Part of a small language model's weights.
Size: 24 layers, 7 heads of 64, MLP 896 ReGLU, 86.7M parameters.
Architecture: biases on query, key and value, shifted keys, a smear gate, skips across layers, capped logits.
Training: a variant of Muon for these matrices, 901M tokens, 7072 steps.
Each number is 128 + 32 x the weight over its row's rms, rounded and kept within 0 to 255. Layers, rows and columns count from 0. Numbers have three digits each. The size before them is the row's rms in percent of the matrix's.

# layer 14 attention value, 448x448, rms 0.282, rows 72-127, columns 320-351
100:150085149179073141130110146117211099106122123099146154110153161144154173105084057101124086117151
094:140094180152166191127196174058067126140148145138076160129095094153172163179108117150170114166139
099:120157044165116144114098106141156137106182129125137084089105123084168103076087066105159063139161
106:092122157130142090159119091109132089149153123123150106147063160135129086116173086119130126114168
102:156160066128140140105132126146132148139143125114101088185104167164126078149094133107164087092140
100:113141118136100165107098177096179124171116135163094155131153106147119124121149152149050128091167
100:154128148151157068174178151111088141119105133193131117070144103141134157127097152109127174099147
097:175157150113145119096141176150083107129152068139112087155140095169130114142096152106090173136111
097:150132104149130107137096166111209102119128137129167140084082182137098122083064116069126169152104
100:106200173135128173123103150116129140178072106195154133150171102147216103106164107170171112142164
094:094167172167135094138163171089108141134136130155142129098153126112116212141099111156162143078101
094:093161113176108149120125125135083075160138151144177164091110129129149146184107050114146127079077
098:117084170082136088119113121086122107177202141122126102128102088128087124182146137101132160144105
101:098102101119081083138157166123114128074171193139144106123096115098123159049158141138149156107118
098:162081076124131075133146135116168108101098145140127116152066051156064122136147140061136143073155
090:135099105098152113165129124128148143136108104136102176093103117122071155062110163138137082171156
102:160104125111124067155126106171092170139138096127157101226146113149073073106104080149166120094143
103:096189110150076137132104177172119130077179100096111083088114150109144170159116119118180156094125
101:177159114058118098091100081158147127133106151108142126191143114142115190096142113121123144132107
100:137154079133083055153148071182191125123108099125163175130154155078129169123122110102120140108144
094:137155192130053116141122151168126158152168169174128102145123131174091175142048174138064129100123
095:136115076126119081131153091164174078140125094085139148104112185133164107126126107133112202145166
099:127053130116151157141134178177139158156103172179075167156179171193139104130172163140174130195078
095:101115187153099129108141177126135077156152095129222144173115155087141122134102128096145130083147
097:134088072185146168139165088119118110122130086146134127134099067150142143187069085109144143079095
096:067179119124167123113113138161188081200140099152156093106170111141183157140113129121153147150084
099:158165158068111139209149123079142131067156117087148065107198136075150157094138149104092121121182
100:106125122109108199117101140051096145146125149124094147161131117141080148079113105070082115107103
098:109156186092075173146108127146163128157147159094124130130130121139132093093163163165059105114157
098:140135149118144133108081141111139164150146058142169079142105158124118160136172146116137151103081
105:152159078217079112158161099129068151157140128178165094144139136143117133145059105081121144113164
094:178152178101057125147107147099133082106123104123074168113093113139170128107129095171171198140111
097:054134101073119136136163126113125164131165124151184086102156173091148178053111149110072157086162
100:130159125160097129131121129118148197109153141167109122077081074080170155069150155150164097157150
101:173173167117210129136228196125162181055151148095133141119098106124137162076144122131098165141164
101:115136227100074117146171096118154143137142157160142120106105143138140072107143176143088135177128
098:176151169155115104116148095106124133055154120115086104103136182062147122161105164146153119148157
105:090136167149131125154186053135170155162096121076138162165161092148126162123104123111122186102126
095:085164158079074107156133139114114076096154120118163112182114171117126141142128106170134152160155
095:169156146055209144116093103168130103131114137109098110131151138161125161085135119150112103107116
101:094098079149103107166091177156118128123092178121116106118103153113143085154157150177184167132132
103:124132143088120109092122200095101162145075104132168091122155091150164103130059172101052120156053
097:168148138106122146162110150196106144135130117114187086117136107101127163152159127095124110115150
100:151083137171120139143042141181167108161186099149138111101178134131140111129126147103151126107133
101:142154189105122147096078099131143092134168131106174036092129098112093108122110129125104113144129
105:181097171154118149098043127178075140101164092110110100206139108051134154088161115198209119050141
099:108108156119105090157149068125107100104077076108086158118117091079109138129103168176111118133124
105:134133134105162148171100068133138145169128146105110120139132132177143094107086098159098151102128
104:095137102094070081128157091130123087111166181122141071108164189139038137099104131084070103101073
099:077110129139166146143119125155122079097156105171131152102141136122091082157116124082135117125099
105:052147075139183100163099141094116097096144110119158108086116123093099161080110173100119154213077
105:139116137184128159115156121122036123096125121104171173108087076183192116166138170134167138138126
093:141053116169123135170095150092118128134087125154083183117161087184091143148134091127042157131171
097:094142121161064171147142154142099092203161110109100112096082191122129136098102136159112136070121
096:138154178147195097118123119173116158093155148101104075135154185118164167109072133154100146094126
097:144086140126129172159105130088143123088129108156115167126152092148092150123128142143126134140123
# layer 14 attention output (transposed), 448x448, rms 0.202, rows 72-127, columns 320-351
103:146117154132152148100129108158095169146101103161157119129096149137142110127122158133122232137070
104:115129074155117143103147092128198158127092153124135051125138154150096035114142115119128135041146
104:095087143070166126120067132101068096129124184126183150105152174110102122173148176145097197080114
106:107075081119143128161122164085207169121169090134130166135150149116072165148116111115129144135087
106:117114166132149137177139124133132128088174098069170128098111091109133135161125120103092107154108
107:135148201120134142133140122137105159134079072076144138096059155086134075133085106132163115166076
103:123144119107128108094100119184155139121135113102145136155112168146155147146135163123075102114136
102:137113105156146167155120124039194107102153146169084137132124158129087195137166129147118181154148
105:152106155121145103126145089151098154119135162097103137189130100142194134172105188157090178106125
102:070099118094164146095150083148136104059129105119079147094087154105095155186123110147088153147096
099:162163086130092110100051119169155102092114182056112118116119089108179060119115119142155170168090
100:159129169079139100127122153104151143104125098158105102126172070161107128063167178129068154154189
103:163128106168136126194150120192150173096075114070143145122141127187165151040096090148124107112145
109:124141149192104154085138138112136167128115088134148164128160081175135122219092097105120146103150
102:149163216118153068101125172163090136113125120124090124136204205119175121131113091120099108164115
097:115164132118152093138095108108123061114105160105126106149142132151170130153149099093129102089124
102:065133151147105079139154126138132053097153161143132162045119152107184164116069186123090157170154
109:145098124074123209139152123100147153184079140136172143164164094133133080134157128214122134123152
105:069107179133061082166140118114166083131126109128144109075154131165167102168157133117107144157126
104:116151125108114132131089172116154154127174154160131080134107113196133075126127094170158120113120
097:127145148120139139113114108101142125152120097085139143150119123068128133122163138147142120177157
103:105130180099139172100101185159048174188155185219062155152129133120145160123125172112157088167100
104:124116124136106143114144135127091120171136160122144073110076104080122096107159156098106088062178
104:146114093181126113136170108161095177092131142153075147092153093129146097123139139158134102113143
103:111113141056138159106087124145099152071112142125102132125112124092117144092143112192111166146174
100:173136144093081133126139134116110134107121148164171169151095136128127071090154137110122094086175
102:061133127179133130093105135187090117175076167150124198142088136184104084135093094180178110146112
106:124187107112101147138151098194148069105142175160127172114117207129174110180089102155138109115141
105:108078100130188125152128112125127162095062140180108106119099104128096155213080095114186130148112
107:122142140148144124100162128107096085181145194122130176106131070126146096176041114113170110142136
108:139056133138141110098134167097144093118086071120059149187072104145081077123133082191151125144124
098:139192148135198169121140121107136117166113125100128064178215107185091111140100179161061094108179
099:066166070129147121097147176144099133144115175148121166125131089178141063147141122196192091143118
102:133090165112160170078147158068089117104094161106111141195159154151058080207089084107116151145117
106:150085072099085135134100023153093181119159126136089069127159120153167129126133091125162127162164
110:153175093126167113111057141186121117140178080089127113123154076095078181142128116141133104152106
105:135093099071120155181075156129126136174118197139141161176098047146085134153125107102100161178118
105:184100099056123167069114205110102139072155185165141082107096165108166101091098115129109098189195
101:153097121123150076090156138103084190156138156136114160109092090112137117111136113130116071131122
102:064120156129106130135143154122126106152144069140088157089153119116097190096158163132128124107152
102:130132163106136098146142072149132100094136099103113132122136117098147085058131116123125106123074
106:103148137115136132168123097129143122134187125126111162124168174086176136119147115185133144130181
099:120162118111146156134111101126124157101142100174109159100138156146171120104128102206095122177109
103:088123105119110068137151159090126144119087142137137126159107186077085129083094068176108159193081
107:131178156099125150158149097154119128103109117143121200133137129144163187100180148178133156150173
103:134109106048133128139146115109111163112122172148144155045086115188093100136154171052040136157161
106:165129065157132170040153164153164195159136165106140107106137137143150095111183089127116161152110
107:131117142183147158067076201117119111140104101112144119123123149087125145138160137087164128144121
113:190138171134204120150135196123140103100141095103124187173108087126179179168138131179144112155208
101:179144127104126163131120174106147174119134170107142105094124070153154182145148134134136126175107
106:163173141150112148093115143148164153132169116086117173151176174116140072132129132178132097061204
102:094115076088107135134114109129146107091185125103110152130133172062069156092140107104089103109130
107:102197145077117120030116129139089132190101150095194086148102111017089096082129142091213133112123
099:171124135081176122154103138148102175096098182144109112124119136094144131122108149104170153113139
099:083065110159052098143109125128147165116127135150226197111099082103086119141194127116131108194103
103:179094093137090105135131119094075130187084107140161157154135130082106090101117106110194153125135
# layer 14 attention query, 448x448, rms 0.135, rows 128-167, columns 320-351
059:153149125162146109170143158150126077139154127122102125173220106107110091154156201109170095176141
062:102129097146133122135101168093125197109138149108097098164152205097133119139080124161104128132116
069:173125140136141126105043105122116053130101087128114129121141164121136090094132124067157191135142
071:126146102132146182097104106163115065118120122120153129136100146131131057121177113093163136067172
070:137145145149085056111170117112159116136122111087135158159159124127137196142151132131109157188130
070:072158118108100077193117171102113136151119102136171181132145072130151132168178149106129117110068
069:132140147095181171088097121174107142067086131147133099098162131147121144163128113098136126119154
072:089088090150128120182108122096178194151100103132097113095175137187068139119189147148154152102154
088:122049111156084085155091100072150151143125146139120089117120119144112132115130141124174124141130
083:102168124081135154091092114139140128112093150132103151139189151104147087151145180191093104182100
085:115091101113128139177176137124112128119093166136142164120131105101121102094083108121067057099156
091:138101176146133115184174116125150108127144071118097120096116092186154108147076116146143132145159
096:095082147136170096101080087191079163142087126155110103101116190127159200119159114155133120155136
095:111110168138157173119160126122162164107155121120114150093082126127076145129064149123087097136151
095:098163155149168121129153140122141132105149123099093139134142112129116116094123154162151163148126
100:145167158135101181132151117155111100178141114096077123122188070103160163136200120152050171156150
058:069197104190175089095135107161144024174135108134153145158152135086081125150125107145100068112145
063:189063182191146116051103106116118084138125163117115118167131100080155155126076126189106173113123
061:131114139120107103113098136212087210115140139144146101145147133059163052091138052087108140109118
071:125083146088154097149066122075151114137126107152096150106141141136134107163168064093188108061093
076:135142143159105123131130108148121069103063098130177079094096142168109117112128112097156147081153
081:141144141130155081072104148180120150128122075129186082088094101168130114149161072126143156095137
080:104106146050104118109191131098149131091104125155152162185109094143176105144102145195054116144102
082:107130113167111115091068063179074133136149141118148074105106113136102138109153125071188153163081
068:148123143189127190053148060145086101136158110165119110107126097158148167115096103134134152100170
088:126136145197156095153168060096140140128075131091104151089095119128165112064117123177106119122177
096:120069173153119126148109139073157133196120135129099117144136125161115125115115087117219148120142
093:109120061169092197129139134107104123117120122067131129149114142128117124158130121096182146107156
092:146132125152051162185116136127094126098107125106134128119099102112133127208096134098101132145092
095:099145122144117080128053132098124083153158109107097084121116120109060105152212122190108091141112
095:085124155121190196166154145069196109162113107148154125121137144178111174176100142176100116091153
097:098094179109098097181178149111135098094081068102074127106186105146158088116175150142113133190137
125:139123158128159114103147107118112165135126058149150127107136121160142142110113109130200123088126
123:139147109132089091089129073148139135097034103181138139092154069106101119163112145099147131163106
124:097183139091087156094168107065114119133141079107130122166094078165068128102121155111116171170196
122:129165075137119132113155114146113125101162167107166195076118214144114154136118120109115174095183
122:169157120095097134166127140160118130062114080100037112189135096122106170135113128129104169131120
119:178142095126156155096141104126116080079085127132148124138081157149073094097089116074165149115128
121:188071094157163125101117154117150155149168086111103104102091060125118076187119142094126141064119
120:118112118092183142152106129159092123109113096164155100076114085151124168115122099130161128149120
# layer 14 attention key, 448x448, rms 0.13, rows 128-167, columns 320-351
064:115135163133132078147138134116160107110090102137168058131132167100139164103085153125130120145172
066:127135153129149138091109062151082088187124094119137142171135091106167152108071070129136167098150
074:155098137094095130137063125117103193124129139110071147074087106113122153187043090152158090125118
066:135114167141114061157143106102145164103138206117130084082098153207127157107118166158169096132147
066:147111198115136130110090109116145069136138114109141113078116174135104089115173124129138090144151
076:105148143109099150095085141120122052176125135099131100164181119112088074135114133141115117083170
076:123126076100167151115123105143104060101076053102157153164131112177127153097096162162167148121099
072:089087102131101115107089145125156112160102116108102151111107101117143157107117085098166126151140
075:078123141127126161088114123149157095100150047119111128091148117124067175118167080106106126114115
082:149115174104126080108108151106109128121098114092099103115100134101065164161181137089144094174162
097:139100119135157054164120198095157191167130098145124093190148140107071122146124106138151162161136
090:166073174116165067134117167138135112199168095186122077144135092100144097077141128123097140104186
095:088142097105179113102165108126127175016075122158185143125136128107147158148138151129130097157081
099:089137069142167137096186119059185127087150122094106095122131146176084133124132105093130088125160
088:163125149122116058155109108130156143092197114072127102153175134130113117067146118151085091097127
105:167152153130064123147118101071142129160172149113148113103117126104106137149128097161143104126150
060:153092139150081134118126153204140126136022203164117120146188087176127145181132149130099077141088
061:116162087157144146153091166161155103110089142115113109135079117158114172153079130118096099106130
067:124180143119172102098107079099091099163164170094180106134104113103154111127100097122096152081098
072:109170077151115137105078093182113113146102130012142142107085113110170186171150102100120111122114
067:142120155147104094099120116114110107220151156075140050098136121122198076074176112148113149140131
082:170150134105078166117121144123111136047053161103092129150096130162135115153161160150148063127124
069:092115146145158186186098141158065110119112067121140127131162156124163211152143126061166164155150
072:132113146151092149131113107134165152131105225100103116123064118191161125128162173131114095105084
087:127121117122149086166114179142100151079166151116102143113146127143152151093129165092133138074108
084:088136170122137162150098144134162154131153112143093056098116149120113123137156083165145140165116
081:161180092147132199153133110137114165096136122174177133122143143117093055097142148127128159117144
095:120097145104111144142084161105083158085126103119108119114090134129122158125133139135116146147101
095:111173140176155107166141107168068167128086086138127159104148124120098154165057141115113093130087
092:130169121109135153122139159130145029095165122110130112088105131119085131217159171137130115110136
094:131060123175128157174164111085155104101123148146132140120141193159055145172131130132104159159131
090:134098129149178086174141083103104110111078129093118133140189145161090162106100168099090118117140
122:143160159126158128080134132118130163093124046163155148120173101121142138126135123107143130131117
122:122156104123079110117127048162150153092026108159165133082182067133126112166117128129171113175114
121:090162144133080152065170100072088133150164086085132126160103050173085108097118151110128187152219
124:143152076119152106088137118143111105135157142114167177097095222139084145145099129123119173102175
120:163133130119084136150152133152132124067128082087051109194131103120113175156153134129099179140102
119:175115087131172123106107120108114080115092144121133155129104182147079089074107139083182140116141
120:175092134158174164107114170076153148128166107106113087102086053107121060193131181119131103110100
121:125155137097171149153112145132109119117124110169176095082145064127139155104128104151127159165085